{"d_model": 576, "vocab_size": 8192, "norm_eps": 1e-05, "positions": "rope", "qk_norm": true, "bias": "none", "lr": 0.00119, "warmup_steps": 543, "decay_fraction": 0.588}
Each number is 500 + 50 x the weight over the matrix's rms, rounded and kept within 0 to 999. Layers, rows and columns count from 0. Numbers have three digits each.

# layer 6 MLP up, 2304x576, rms 0.052, rows 1149-1362, columns 0-63
465488514553521475446492489605517448479556523519485512543482450547494473590422475530436519471542518526528512563577463463509440587504448491531530491496533506415467417489441532563456403517526425
401553550581483513431490579525520429489434468523565543441526570477584534408476442615509570448458508358576455472476460472519425498497501549569492576497479513427527557541451440495592594459515441
487492497563519497403493555472453498471398562396488487524488544534530544483519531536509482486550458579586400469489503520550510520464542483503538500522514572464539504507487487560488520532449482
504529476472503510433494488493468447487424495502543518531588457465535540489587574502523539516458533465546511505540512556573492482523569532578531569500396563493520498454438506507402469513510458
530509493504544516399665404497441497481542423465589485478497588542453580479468444477466502509435459469509456449598444506539481482465464498498483457507447604550466513390523503553404454574524466
561436558444497367499511484524575533518559437564454469441521528546443556603497559609563496458477518538547548472521493573610494540548434549560600531519545635457418476508508564556575409466459503
510481522470449533503472533549429502411606518451491552472509450561499504497547419606454555461559532519580417542582494510552550609516428499534552481486565553510563526454502411572448477436580390
497439476462548489537593553443514541440491527526494445516518499507469501553563549504526548440513521469526491525520451508539494478479550497512495529498498485479457427400533538474544582357475425
477379542507522468518448528501558462554548479496642519471425496520592511616473551482460427460428512510496482500558527518563471429502510496470528503466398502562531462580394469492487586509495519
526548491476419472526509566530429568448522432542541495438522468538532509551486550449489478536555574452503510547448478593496521504434439593475584537490508472524426427440486448552567495518533532
540391528479554501482516404554585449530480381486487537533521541473546556581468468489368413429466473567552460478501561503551547543349518487534435613551462604544535461547476502528483477445498540
498572452457486483465497507508530497498543400446485503463470503520483459500428555530525509505555462471537579411471566463477449564517421499534477534545497510490470500484418502552519586516456544
544559548527443512428475486509456476466451495455511449527530555542532507548462596436494517520486458538596496538528505568506515535431591494555620396494474542492520466450483580519524609535441481
368456476538503413494436593486458411437515555437542514486486413561432534464580503475409473428478449511544424501501557508513461488554508460555499537514479469503484465513426490488405510546511394
571486494496475514493446495490561550529536568525456516488413488614587541540527521550480399548469499441518522529511564552515465487561475369491505558467568481594605583499480489575550465514507470
514523540479441562501561533481504458503420433400513556627541460541530494458518501429328458427542456487523474489539515637588564576364596505530560474618523521460613532498442521626484470552491433
508484466639450504512539576511560521423468542560514559578470442533535489469532450467577521522437501586551491475468459441541495442503523504492445494457597519457530579490522433480578497519552481
513470535436496552454463472511400444506397462510507501442450507478529482575540521499467547488512523551587546596458522559469516533485435621526471556510509520417548562500505468501560561473466468
490523506485607484496575557496565561536471471522488415487493442565517489454515557529446455476528474562534460507513563559517434515513433508440512418430506513484549559461515376589559468491485503
533546584598421460466535515559494487447478523420571488457547429542617524487437440501479492492435538462518490490572491483466469480511473512539536485440465524409467499530476524608426503444552471
576506527410584462511388501510557564523481575535423483423466364626435540580576458492498502529511473508606522535478510509507498421458540527482596505536502512472519442525494510518520519528500483
539467488633536447529418564523455571489538533428568596482506475588498491490511502525442581545522481547486428495466572489558490456462564450522470523415498439539556514467528507555579434516487500
640531525453462525417527499566454529543457513434508398442526472559494496633392480557479509460469537534558524498622484454465582588551451480537418385411479496503458399486476497487515604544478484
575500469497490394522502462495423430501405407475508470583545540468560450522464602489384538406501405423494401455588541568533557477456528511472516519559489487506399476561454491527519459550448465
572502582517393505453490450553609566520536458558484503511550517495532510601495436491478450497494499614502493545554521468529456556463446498509525476509550528371526520547542583642556475434518516
525532498467453503475556541591505538411506399519487504543525496621465479597517436521507449457420460537522530504510549524562449511431468458532544452518447594408473508460498432604388501478484451
545501541573512565432552478505473491479502517501496536405525470579527572512522444536460439520481460480496491501467548520486465487539568447605517490508422434487445477504425455588554535516501420
525505584507484508443517529447517563521454499466524560515475559499474472484557495510503536468493529465465553470463546508534498571474513445485436545526507475525455554592501427502411541499475448
655457554557399517494536481490559549507463516439469573531548484464415467551394530493429482501526519567477476546515486571485515484501573497573470503510518506442521579517410578526484582494520446
479471573552385567474647473586454585477522494521481514504528459499528496484435530512493484446486579569558517603496486550520515540426498461494539458460477488445566580525491541501409595418451529
528368526460479583500602546536511403555535473469559502449443515508449472466414458490511582485474446568531501507518575558517495677465445487565537460531378492469558551532562557552447576545477474
508520570549512365424468433559435478517493466454563519524553475479562525534529544556458462488543455497539343475463517540500475457477497610574505511514522647510504503527446489511449595487480550
512503504516510416483523534560534500420412536550476514586491448488426457547488502410449552481478484593422570550540474477518410627482488522565501437521478498450495520518538568532543450534510450
539472467597506556466464515570479583489456512431517539500522568575517469479452505558525512475566491561540474562476437435552579435497472531507467612455410502565476468529504483513535531541512501
550492524523556445516573529577483541550447442526582451500583473468490557662470471539421461475480494475498481511594582483517452541550467497506440465484521606504511489457505519517509451434446441
512503549484466472444565524478529471502511498480580506605499480548497519472544412453500445545468510508502458503473535557569444502451548529479510597524545510496482515378542514524484514529507391
486496483487491516511486501517461613461494476468463486519556564530469453492349516530498485565529435486514532518550535499566411536452524466501563502564540539312417562480454445577551501425505485
553504570405343580512441556490460475555397454456496433510532556536494580554521496492527442472511443544574492536458477487539510462568536439504452510435535508549424414487495555513505513513529423
488560520437542559488520537480513495547385472484588540523526499473505570434541589513481462477488535413447459497389600515526470489386510489593457560549475539493520483554523483581544537495417471
485510542527513468506481618485430447555491534527596508495511591583503494486499477511465539499480500480494534555414521513629518493536440469478532488525502485536477616474607348552509539462467435
507513523444468484511608521500513432555561493515473478495537449476480489619439535461474501453481595504508514520532567476538569416522474524500477456600501503586547572493484521493524508539502449
461510495498473455481568423567540528447487449509452499552400517558551581465525546565454449465496526501548505528561509649446527432444558477615489561444436467602476511529444454502451540504475513
534543588499430547593517541470532506510487439538540443426470487550536504502537465526425486484562525585527478580565455597600549461431504448488558421471453606439472471474487529468480514476518449
542496456459507475532544575492440442471602451413511478544548586617427515395501477511577580545498545512534466506470483517492444519475505487469400583556636514543548570422546401576448532530496467
540516541443424470477494483521445614480439443512518428519521502517563531571483553485440519464563624491652427492515441554520503437521496498471499504461453512564433432448493465529506467581539435
528490453464535442465470578535488509481356436560601500542613577544572512446458429449493398482362496464540471556473620515465502526432541501488520468492503433435534470492492484511513601524474516
501436544528477436500485586483451536517512463531517520592546515497566482550498548529477433415460477590502534542528558573467488505451534494535493458535608543509471567482438503578352502584445431
530429543494545479395442464567481534537560590452562550475521604529567498576546582497451468519514369498542482453607465548607579484535469505459508374589492515522568506437501463584418525480497464
458558502474421528463500550457494506427483445501557473547475486597426560618451460566537433542411561493476407531458511580494525447453478566492477500482421488439490473460488487531443453496463482
423405552480370520498515512510540602438477475558517468561474489433478475490443520372543470486533541443490518536534464479514473445486523543537559565511547538437527467498467568550461515492514529
526553510466425535462449500513554562536500497516440507454514415514554559528459621551491480473472488439437461562591440495556479513576473504508532545428606555518529541495448423488489514479463474
513411532507564463479492534530523454399460542489561581540475483453543535526602611524472473389521400435480504509608602486561599443438541490529535597609409516559361518428473501571500484416519500
524530539494549562498457527578638465637392527513474501535559628631520521447623509524543530412486517598503417455547448494586486526538535446573546508542473547463534478437446500473554569480496508
530501450611567452515562470531439525507500464472539508501457452518569521505381443367493494491534524524527434527484450473538553453535482622611446531501465444559542463446495453442543511507527435
434476621505472597506486464460477493510463494510582483525554559510495507546452513470511532419492478541492319650451446487434420542440502481466474521541591576420534575513450479560525502511527485
520519461509494510568530522526445462417419515519511450543463499520494489497471559436500564445480461448610429581459543495524493457520518432527494492618585551482519532473435477566486508442565395
447544485486474553486403517438511422499517518469466482643383437522437538522366604496406533483489499437501523497431528407515487587485483431589516527492444482514515557429424526546357522550543532
501504523473517410511477430525565494470526522522541488543496434540501581486613467465391514464455530502597507599515531598553585495505480553593347485467504548430489566456501441513503441537424435
558582491487484547489492471582441445521458493470626413426498537539479489661445538610486551491381405502462510490484498545528513479500528453507521491520484455418480479519561539594552497511390465
480500449503467431509440490539477486527555492532525502428577486522562553505438579537512516542494419491569477497582463410526467567530436417551498587557457649515471420531459499543417372594455403
476490507445399550374412587417475505546348443522465473493454443561565536557477492470514530483446546465637565508530476517499409508474472524495540463539520501467527540510509469549430553467502415
576443541455461627565551449543519550430504430563513544517528435498461486494523448536459516459545542495535454557482533514535577497440516467520534530515582575535461646423571477534490489505467538
425442518563474395443518456456507522610477513482543520476535554517565515525458444559417473504520539504570445529499541492554529534475547564503472531540552482488485557435501445536529462546471463
524554547459473527388521530577616450503533502507506433586495455487614536534410482478403594502460505609533537545558468498505476460412508536572551544496550497480579459518486469470485548549574428
506469647555406459477465525645486499464424452404565533515586566559527649526485588582409407460526489522445441582472448408543491461367476572548411484455409516586536462471513461557402454543587526
456538492501541476462446509516444621491518500474465514489508521532526519509491468500511430512473536483467500499518492517515475494496429494545473592467498524466495477500468487556395627451482538
476447590545442468548561592470487557479434471437492549551537494530545498549531457568393502518504500493519423541520463497588476467442503515513528515515613495446493498511490476471529504449522498
544534520490507512479546520480493529475472507438574505499589413609504534506488522415403463510554400507496483561498470504561545436564586524477495538533495499399423396511539465483474513475501472
531540470480438441431472508461512567434491531455528461509474488473581625506490379457447537495429548604461448403653535605516486554494448500497591465520585542448473495506478516504558438516447521
472456582486532556514529596500513424578506450482552529509519568498519517561516567491456442466463516570580366470507512534622597460556513475438417539525486492495437539515539511563441536630448450
498473514486448558505599482536506572417446490491545432506524507504497546502429463571448504508484559552484547559477496535559556528471524559516464579452472651483510578557490448486490543516503558
457558496512498536515436472580513490574437489444595489449581538510517567498571519462469575432490460511602484501657464478542482519369488516561579540576556553443512582509503455515474519438509501
491491511406495402542464534493522466499515446417493500468597429438482511467447521495524446501444529536554422499470545504492555496430607449587446546479531474460478455532416528517477528546456491
536604485449549532444525407507521570507523483583506623517455509528531524531431469532460458476488493456522492509521493496526540475479512522476545510544505497446472431545403484530516464463527495
466547559477463539542470452490431595511446512473468576466412537491462566511502504465499398492491549507597461541568472462423450506476553446544474485542544547544437534511459530610526520495347537
449561486560522497517454487463410477537466466514500555462486429483479540519457536485397470435467514527534475450516490463452459469535502528506550511468550452427531553565547477461558490459526491
449449526478436478547537511509456532448571515445494574449456528512473528446553474493520558445497456451484539557494493501494441475520527517506429534582479483512528493498440529520533520546491491
432528394461463427482450524462561531552425446493580578541490480439495575552504519436498540498531508445438545556508649531592479532403629484484453457598482535444460593524452409419447579465544553
507576623498485460484537503457538453537382546449461566506471495575548491461480536480456524451507520440565396467587599509484478471501459585489550562494435579472466512372492469508519620430465486
509514503383401561520368484505524460535405456522532450516582489479524644578458390436519496509494597576475476530476456555574481526503468557536551497490553647434443482503431422501434484425415491
585583431444475429470542556495548497570609449542532483475559524441492568512569473515464462432584512426523552443491580487518513586474442571431509558591512550547540458440495498505491578427545429
534489559495526545431438422565518474549491483471493501508489563480471562520512602519566489510385488483478351512380488528518412598526420546648515477450499500412621522489467442553494582499509503
459476530414463484395554484434534470525532383481466443505444434546506572436477465454559472481537572487503517543475533483439473525514422580518501577498477599447448557535504513588509592480401504
649436494551524473383502506582561488495533468539504411457522595457634574492433443452514498453428581495454430483606482463450469426558506593527555501548501546554552461530437546485514424484520524
468601457535465481433545402483513497496509493543493511441507493607473542540431418559520570543529479407464502476490472493421559487479485439618560461526507495518478475504409476468552603572515472
475381503470462493375530491563436467483549487539525599512366546527422483452449458554506479486575386413580495523562570452524445516449584472545449529479463474532496622477585504484445501517514478
511487529487508479425485563532515423486487533461618580529552481499475613579557449469488516447409529470468550503525502443498518521453543607479457591485487524513500495489480520522464506465519534
515481479609558482415530502544549486476453469511546529546411511537490504503499542458469535416473553456445545539500614528457492437534511527565511603545433612466463455537530447474501496433474516
497500459529458535476526437575515433509471455442513485450480475524503527503527550476532563555577487488642483462586504474462471479413537488503490540516477478555469568511488540514570501509506427
407500516592515490518531618469578507436435418427422582495447504570595528446519604557481511519561488431543465532556474539420472458381459435662494517487524453481509432480402460571478457489568522
588443512637550638486502591541463434485501486482491694386458504548576578452556481554498513488490509604597539450468512565528482464450496522478496464537499575590476568478543443489449547462498368
610438537548505405499516506566436552480499503555450493553482527533641632557500472557471544476478541534487503447573427489440536490482532600521601486476466558504500512521446453484553521451496445
450548595437417496506539585578457487545516463560532515430510493556509652530484379557459470407434521505594434509482440446596539553442441480602535637445533573503490538501455512611478536499531488
494470398452524576472520521539525484557563482511547564484424536483438547515524409525494527501431523464618474488463581501589569586420563542473467494497440504463532509524485437546456554559600550
411392542531464436449452543577463523452478433488541518463488520510387527504499496441457499452529416474615464536520627476491516470595557528471533446541476533556560431477478503483508513565542488
438559465537634439440414523456457473534388479522509509565447554509484618454517396409461524520500475487571436609548528589568490431513454517492536565460450570493534568495439481519343502500464446
484507554453442507473488458524551449584544510535493422482483531476571464544512503506505421502592386453499456472429531447469525488540425468574482497543522559428548603507461547543510502492433395
488489469464518406441606608520455493566500462503491530509543466602507542613492425409384436503498496554597460435565546476448526543553536537538546624620509517599455531505310472550407535559546519
488573498510474498567458523457493522548464531475616481515613379561470505590498372467566513502457584451586523461466497511438469506433558509571565534563484541523463529460483540467527474542555450
555437503518494399590548552527510569471523501545487469465440496524462499510563535553490519453473499550630485447531518536566449459443573513530569599519542596497502463391534432497502526500481483
455496533488510441454575558628428478485497531519559484492518548547520518524528484590500513450449572563518485602483483483432474467541537517546577521474546546595584476482453481589512502463507558
504576505432491539449467516491554510510564487513447593545481527495481527555394589416477586471523566527548474555462459500518570418554619513424555442396593475531519588492537510458512397484541534
557468567479501482453472530486612479485452460424592445412483491543518545547514489462460504492497532412480419546493511481523357555499445450533587527544551543466507524555477435536499563481414531
567497525676476513453506566513476456445517442505533419412498452537503519561415436488483429537497502562504459662483603523521492535464418497606479515455559511532471547558492459578411535454437444
503473525557446546471501469557560414553448438466473598467526524495507525469534552453516582494509480556488508460531532482502500500645481427568494565520445529503490591481484455544479512487456543
534624498429482550474488546473410617605455518451504508437418506629485532518429625560381528505559474509501502466525557451489506423545451481543464455496508491503497503535547502590518481480464411
634483588468487446599488547596515530466556441458553452500585542520539541581440570501370502443447474498530471579539481484525635464402610493519530464496507449565548482462475482565460553492519486
587514506492562493466609405490554513523455416490486531457528611586528557521491494540462500462495507484543519526518566521456502496454591499567515586425478560462503451538444420599615477537457516
435505474554529573444515468562588498514533470442643622441464504478542577510543521514459587425501468571490477483505488497510525524485516397512459523502592507422416489549527512526588590444567522
500484460483502486572563608462427610505509535349477505438440446523446516473490599480486476538514526484567534493618558510477521517475470588453507549541513492525575564398446531497560534527520460
491460566500572588467584418639447505442473473518578488443559554509553533472499396548533551465520433440452502500555542579548489476509477476525493507521541507515392432557514465539495473514446466
575576537516522478496493494526408496496494483490556454479531519523517513467611494568486517531517543468455489594562460505528633545426454536620478497482600513463450489506518490576521507584488453
473464578497492545494534510544520530486456494556565610514526477495582557479445493523463471479505495594520499581555574554547473461359512438518541560593486477536436525621503454492545655477511442
515600541436520537511507526565532521608503420530590491615532472509495617505500486509504434465468585540525449501508441588538617489507534494507609491543560591382468567445483475478477456390487494
437504547453408539512596578475551478569484535476579611524580522457582541478531522513498444484562498554436501469501498551505494502464490480558453670497489558489401440504502396578509566468514529
478504545417476408454449541416532424507453486627533416482530554514475526509496589523497402437396496598480489577534478489446474510434486424523392563607433458426415524545455380560487515510457438
506418565530458490453581496527523445493529482469557597436497425523581467537485444531489508542494441522540449510580481467462513518539535618542583628464496523512450539502394513502552609534376556
454528502452420470498473501435537490527505488484589526471534555544530525504487459495485449434460492544517513534490508499492432541528460484526457544558588517476430491523441503630617524498515354
523459617514461540551565564617489491562467419449598499524577407476489548551464409572537553424523463503494438604500550475540452527501510491503593419522544547516476486562461403469492438526450483
504526584550473534476473480456484499488460484489470552593538518474584548573468546510542527467371361405551536487584531520501367391461473600511545522480502533501602485450475488505470465585510523
468414461582473507471620488429523507488404480483471582451457568509444508416490527537453443446551537436497478514445493505489462513412526509626497418521464549511584540475447528530515456562464448
552498576497485469429454486489467551541483514423624532435527531462453613587492505561498458456477420481450488518508501442506526544497492523472478552591569529524599517470538529495484575576516551
550421466454534550460521473589617582504490483499553581497496528524530552462540498464480420503470425497556493450486508519494501474449558444487564490553501507493503498508482392502589547519462475
486538529574477526450494561577466444591477516418530577453530525513520562498527550506507518517503400589525539516508413520555499470541573508477373518546428448474536472499540571518467479573440523
492566552432491555515498486561475539466452482403550472554555520488426512527436498461410467458531530590490469547477488594521511452426553478555463542548507486465527473467487453480443549467574518
551521441487439592519656566566404544508559387470478467508436504589589512485524571476500512467495482467459495473500490498538488452420470416483496574510626463495540464489505505523543538593528488
417566492544441484428472442567476483500527383490541457396472437467593502525449504462504562417493481576599488560421611462542605437591423525542490542561534519438517547455517438586493527569546505
467499501542497542513464527570557567550453454517467450563475482494535592514499460486526499437503527456521522557577600472539516610439505485464443426553529562480438473478415410587593583387529493
484511497541586454339502483573606446462598561505630514582486558486642466520548508544461415498398543454511508486476518461456533539451532503519523506476413502521449526468460470484554468457510452
535450550556510545449373453539415516498481447448517515517508485522520532497525441486517580462591481486507557540598488461580440433565563552528539599498503507595489520568455537549526477499544439
599504527545439616457549485586510549531468512475487471537514559503528521480480560526453505480525438507534486540501469510559437494480524504512520649481543523461482520524469458572612527541451542
466398505553559519429489505585541434480472489512592477598493467477450519578496459538432539503486432439537545509505525483507487491525569550514498537495478479476575522499515460562384514530608543
496556487459486514464590523508479558484431420467467414472564499536553594497487417537547398519522431487530476474446463501506481527499487558503484519452440528491461411508526536543539603527539483
573519592575465457401570531559544529541456547481594516497481483490574537514494460480508509474466543590488458638512500588517479479454477556552555530556592508450548538496490517527488488434504517
590518522586479541519585551511528554530476471467494513540509438543519484523470537430462484480501427524611535533445524507464512434425490516537511469538566488458431479477424430524502546492488459
515434574510546526463524473498548581556447475469495592498555463487449508514536571510514362441414467569453448666575506531509502526476493533463502551567569533460469558442463526500482538496494447
525534478508502462443493513436574481500450489490507473506649531596558482442495489503493359520512477588553541477525490543468572448456581519614488478441416546545484493505492464531500451496545450
517552546415549376490469499572515488562522486573601560466437480529481533549489523433498521464485533540507455522512491533473510397470496650442542454516522439512503562493512500506494550433466477
550534572476512478456527456516495437459545417448504463479489579611525505462482462541515498498512448402519490511498446529570447651512470464557565600516438596601503491405510533531437425500444439
530563561447507426380499605504485530516539469500598556465539490487534520452461509417584414421513511577562542518544515514490467499476470597477554478488547509495534599497448435466589500557534370
494500540350516530426414469549497512461487531535477576537536551529559598436473455505499524468488566472516447487514554523482398557466430558506477537505605549481458403512461561552515466418394451
516459488491497532481502447528438482510486548528559512496531495510555502528448458582528439442502478581470485470484508500600537518500409474527529478473627511495441510537477468594526508550543510
537529552470496504450460501506420523535578517389520530478472475543503569493476428523454405536506512491639472504456635522468444436437425573505494552464519512485507542536488456478541449586502496
547484500482496500524413585600580460482544457432563520462501502567580457556528510555469425496454520494460483450503414520487494560521664430701573487503475603444523528401374521529486574487397471
497510525603480536497481499544542554398575460456554534561612443572494496456528525523478462473339498552486449441503467471443487475516517487513498492468598520434478529424549496521517511504514564
482527544449568600491490456493535508451465443536560464557493454569506595581483479526490425536442587392563485531520477540471508535569533452477495496457492532458560613494523500483495516429444551
588457534512456513487488559503485521508485524437644482516499504526620561494488490507469473518495485465591422532587489489626525495554479520597565515627480522520528485519454499538494444548503487
558562592513609515422486566593411491405501464497506470503527572556515535541587486512488501524423498496578513548519628498550523536600479479539553497514482523466500460384501591537541492414338512
470500486459539412449582560559455527445503500458625449522512606561494465399516501521398421484441503553457505510490522585477499508500504463535486588575528549459486572461549460496376534554534492
501541569512403463508591554495466501428467437526482569482483493445504469447482546493503571502536434574581519589489467513533463511528536606477501495567551533510489582520483542549498439410541538
535493501500479453476478571476526512490530476564545484558558533520602509599421563517544509492522448547487490542541496522533447514467459569448512502469501602529471549574528493515510551580521467
588543464456525510517478542540460473557526587483497528551592469533563568552419450479517414350537378451547529466463422552533441534479516547494487626535482565516561511448548453517443403559500459
577465511520472575504545495503452480501523468485451588449467403594468510555457403589396491531467539507487538503571563524534542529489522555459545521511542586462514548576535449570534470596493513
389454453554527502487446493487439539439368484494471499461531508565473613500503470505510468405542473462547472532506595513528490531470542552551534544435449583492496473534526572533436471430543418
546562519591428512511470475572557460480486463503512475471470483494512498514466491475542562461533467537589467600477500429569509492544523591491584541518435539550563498431530568553474478532509508
466490477402470443492516547455478560417461445533496473540556565551485523586396375477382480490496493622554487488621531603442526528452531573464521520554507533398560406471356519526590561541451487
546539525524483560556491518484507434412486373532498494512531492540511538550502463533417471503424505471502524459453533521561515552475592467506545430551558491475439487476479504536490498578542520
527528587468444417403543535493538449587546473417540439582523528538501518563532439479398416403469466451614403520513490594530587489486492534478631504551582552508467535515530454530585464464486525
547490449503453418528501532561487449465515448496536497505484544497589476500548466537443525448454561623568431443519439557443525506506444511527453521555521512519438452463472513488498555521479469
530472503530511466476532442557425490536543416518557489577526540519574532535487500493538576474463474525566487542534501557480493469545468521526464423492487514427517484531444554547514541530530561
442529495557465358479460460430502465511461403516496423537581502503415497533513539426399549419480486375454574595539576659513399496465575452581460494521509516457555472409430448536513475470407453
603608546451507472518496530542519431570555528499567487547433503587598526501458517442509380457507508502522472554528481515499463461441456556511459450491512449500506446565460463510514406569510408
521487456430513499468561383418492517516559475476532593512411489519407552611535557483408437533520496553537539546617504467398476475409495575481502478545558586569501541443495482466558575550485481
470545503518488441464512580546545425457358485536485531534522419514455488511467438574484477510609560502574456536516488527494505483457532416570466557450456474508594465544513532546552607383442495
523557538506522472446459463495470498522535505516512541453499495523567549505488551543422443337539439510487500538605500467494483526505528448483475444567558514464519567515402482547500542437478441
539589480450443490501445535566441490470446536567511508501563518445501496550513405640553487501463503542491491521401528522454553514556459516573427460496582515507513583420445555541477504554501604
466602548543421517535468487559511462473462406438501574543524449573559495513487374431572422463355461472621509451497496528557459452434449485534481455460634523479509658441406442537505534535532466
508399456487515454450486509554477573447523447511578468529510480544517493504490517510396505468590526539542509513481505487587539492508558482486461470542473497493499447481515544496478583522459496
583583577419445549377469592435543474626455511456493504494548462617565505603539478523502491495450421521440505513556571555533458553534525503517505543509427566463504560429479475633475477426481520
422507536520558412490505579544488515506411533520557536512436460566467508539452488474475553465521550503588478489469488470522497412401491496580459495541459477465519462448449494513527544454560469
514538459581513560438529524590457508475482437470528537491587547502608522471502427462465480482503449517493395560465487547451535438476490441573418613512476434482481456412483518548463523448585517
371570488382466524507468419611466454496471450490498560554547593515472538475459497513462501523550492494536461508590492459631463639543547526462534653547424548471474478456496426555578611574524506
562465514470493542489518511528466427550478488419479459507520452477493442551508478534501573483490505520473517554561541471479514541452538562443535449564514583577575470525499559507471583467450502
496458588475447497454521504445465509488446466539470567498553447515481539519578606464513513434569520490536486485511442515594552455525487513471382534567452435447457514535507554474500472432538482
454616500497486484367450469546415560576438436525548505615514521648661520410432494462513542455482432494478459526503531535531439500488402461529600550558582506566432502500485564517496449505543474
528548536464497484459560466511520582416504496498483438534448435518460504545470484489440457537459488450453507507505548522503467466437533492480461519573500448421547555580467408468523599515488453
502410568564486500457411543583470491512545422449632430526487535552557486521565471512469532433522456620530467502582470458604510494570477564553480461524547497546566433462553482535539513515504454
575403450577577517488505584473593561446483514499550575499533444464600538463510519485455471504427634489474535498551485546560435494529491481493445566507488415456528496520499483457560552520539504
509571593527493509499542509594554497500521412483435520469458564503470570561507499572522519315436415489642454534438525505570496499539520469532543489499584582502516580505548503568529575511491517
442528514502467433465499586467463468473493522453631480538483565488529500541428430585479460476523482529512464484558491540575463508452557441552438480527506467453536536510458487496535472537479405
554527483395507575390494543501510439438544537475577454408495486492553567502500479517424484434490592482521486517503481507444549566503516486570491511466531579503400481466482564509425448479546446
486476461405530423468518463516498496530433494501496503503429512565536530480547512497519485456422554489512531507499624646514496587423463547570529541477528487439573460551558527570502504468472524
491465521375575531482444525550579396509597558520504570560533431582564482543321560474518503454480479505562521484514564536431572463449467509438477592499482607540462577575428385536548478515546511
530513481493542561518524472583495465503506536402503514454563498535502500504437538489456566503578492466458448495554444491527534469529553522521523627443513530532483439462455461521525487379546515
534517410483511566498520533558459481415545467479557462499497602484484471504406391535545522508476502509531486488458550464441546506444495563561552446458578523465444542438489516585513453517522471
481545554522455546498449527468537489591529552454543537563558449477478602496571504525489499447486541471479539527556489561509539432516429532516422541482474520535532471483445465568602542514473581
485437561524482477476422546540455462499458455442472457511470515469498517494493588539473564427504389428466439486518549591464387501521524515445471608536446509551512469464506456480545429456481450
573501487527495500442529444535435534452494490477498504473407478551501474547423528462512612527559522465519453507588555453545484476487483606516497556529536529457523586521481496581531520472536497
528462558436515581455540567389409538559522450484510511502528548503585550586566433572517479430467552623534491535499521508590490553445445527501617527507483606554587569535517569521481424472422421
501549553451570525532502406479590537471431487488508457498452402496451587641645473472421444505475446564519530494524487635615527496470487483462484496598448476523530523426572453515484485447450538
444580562457497442562492579527532453535503526490514510498592538545536627542551406466421365447441563448442554483525454493526467519451489474570499445450503475502512555600476448478415491555425537
485494480472453572442417544507610526437444440471488537484462450600466520499491418546548503493502446485488565451558551488534474447554578417515510540520511598483476512548471488494506517420531492
590446521515542528475540484547469477442432511512489548553578507493472529512509495552498479450528532493663485537534485431414451506526538579568451553468500459496576590486483494510484480474531420
511465500519478493462449491518508579550476564501493469435486404608470489495502439435512617462416521546488394548568465475444469464522497573549521520512512481520493435479547475512506528512497497
490577459506559501414505574486435536517573484493648615476510479505547536482489563529491417479494437522583483531510472512569549455578526505543530545521470463492495542569515532510476582576567507
390411442555504433541504544582490557455456494541545548510563535451436541558410446521363470357504411411468538627528544463520579442411438497501501476475478556553500450494431557586588519575482453
498430559505485433470487465526483512530562476496605483520448482523509525568497518474528524481442488497492457497520584470446573463398549551467561473571444475521513559500519487475542521422508474
546529638509456484497570557495542518475549465484541581520511457496528444494511472583415576419544508418567511558591532475564464596497476513523433519536482594475420508485328471520531467504488506
498551464601519561485583565443474441527544434449545468419523495461569528623473446488466509499434540566454516491464571534496525476526535519499513499508475567483488380464541526517527536460443532
502517616459491483499528513519430548496508500486452553569604508513492505565535500523395537512536566514529514473473480573499522598512530502625483518475548501440480581464512497478480574564481477
533470445495523562467555451562463521517501472508423457464496427519455500484458437536534499503537601514522469495541614500498551449539509506496561525536469508423553557529494445489494497466479456
484465457531579613472582499483466546494508417491454459410540445555439477584443455518479525501528455476450464573527525548562470520520481516488495455584497532474518481491482476564477517558625387
559485507464483412514523437461560530447491532470483562541521445504433528421455495432386407471515470529573485545513565488480481534417584509536539513541473492535531530545471526588533536452513469
538488483563510484490516504517430492520537503525491555456503510536516483474518469504497417408489570559609455547436476533528466571474375477457587471474586480521534442566424460511474512529484485
521515508441574495481556517537494571511543360504495542554501504553500479428492443576479511514623465485517409509487603418513554653492523505453458471490459407481502463551532522598550514558538502
521477459450549429499545474591454565513474482485464547432427436475518517537461480417431527484605499492493425588512479452574544451505487551544439581521482511543433473437465412534509580621549477
490546511420503601515509503479585523486556465600621453441514379528456550508482437547501571471472521450598467574505515529477436478518485488498521519486541544444517500407434483520532519511493477
501514437498549461500434529537546525534386465513500560484512538575443560508458525519533447494463444480482435479511515459529475487547444513584512457520529627510570595460450513519506579456442519
535466446547478512551507528465558462523463551381539531453595531507511576542509516436456515366501383545517458554533570494440518440498503538519532567468506487524419503506492434514473464506545552
360459491487610458454587517549574410412508565521514501497390547495617488510546503501482514521480506497521419523533522523527474460497517500542516512524478631467496458527418462596417525549492547
460458480558533499577565447560551470496563441523551610507440547521448537547427500497514465495528470490565497515424526509468472567473515420533588508491557589436530546550481501550532463441486491
511527485492531491493511530432416475491581516481503474485457524550484482485524467523393436466536546524464462478500514457527566516515560429522439488509533473453492557530510436507485458649531483
549475472560426550475557563470496551507492542520460535598421455598452556541474565502497340492466509500499508487570529421665517448539391493580534579431520440542511543522423445530585617537549414
411551503571495477564477470548543428536536516581589514485583537506487551498529464494419353452467575563544567564489505496651421463511534426505446566488447496522484540539360490559480509479508468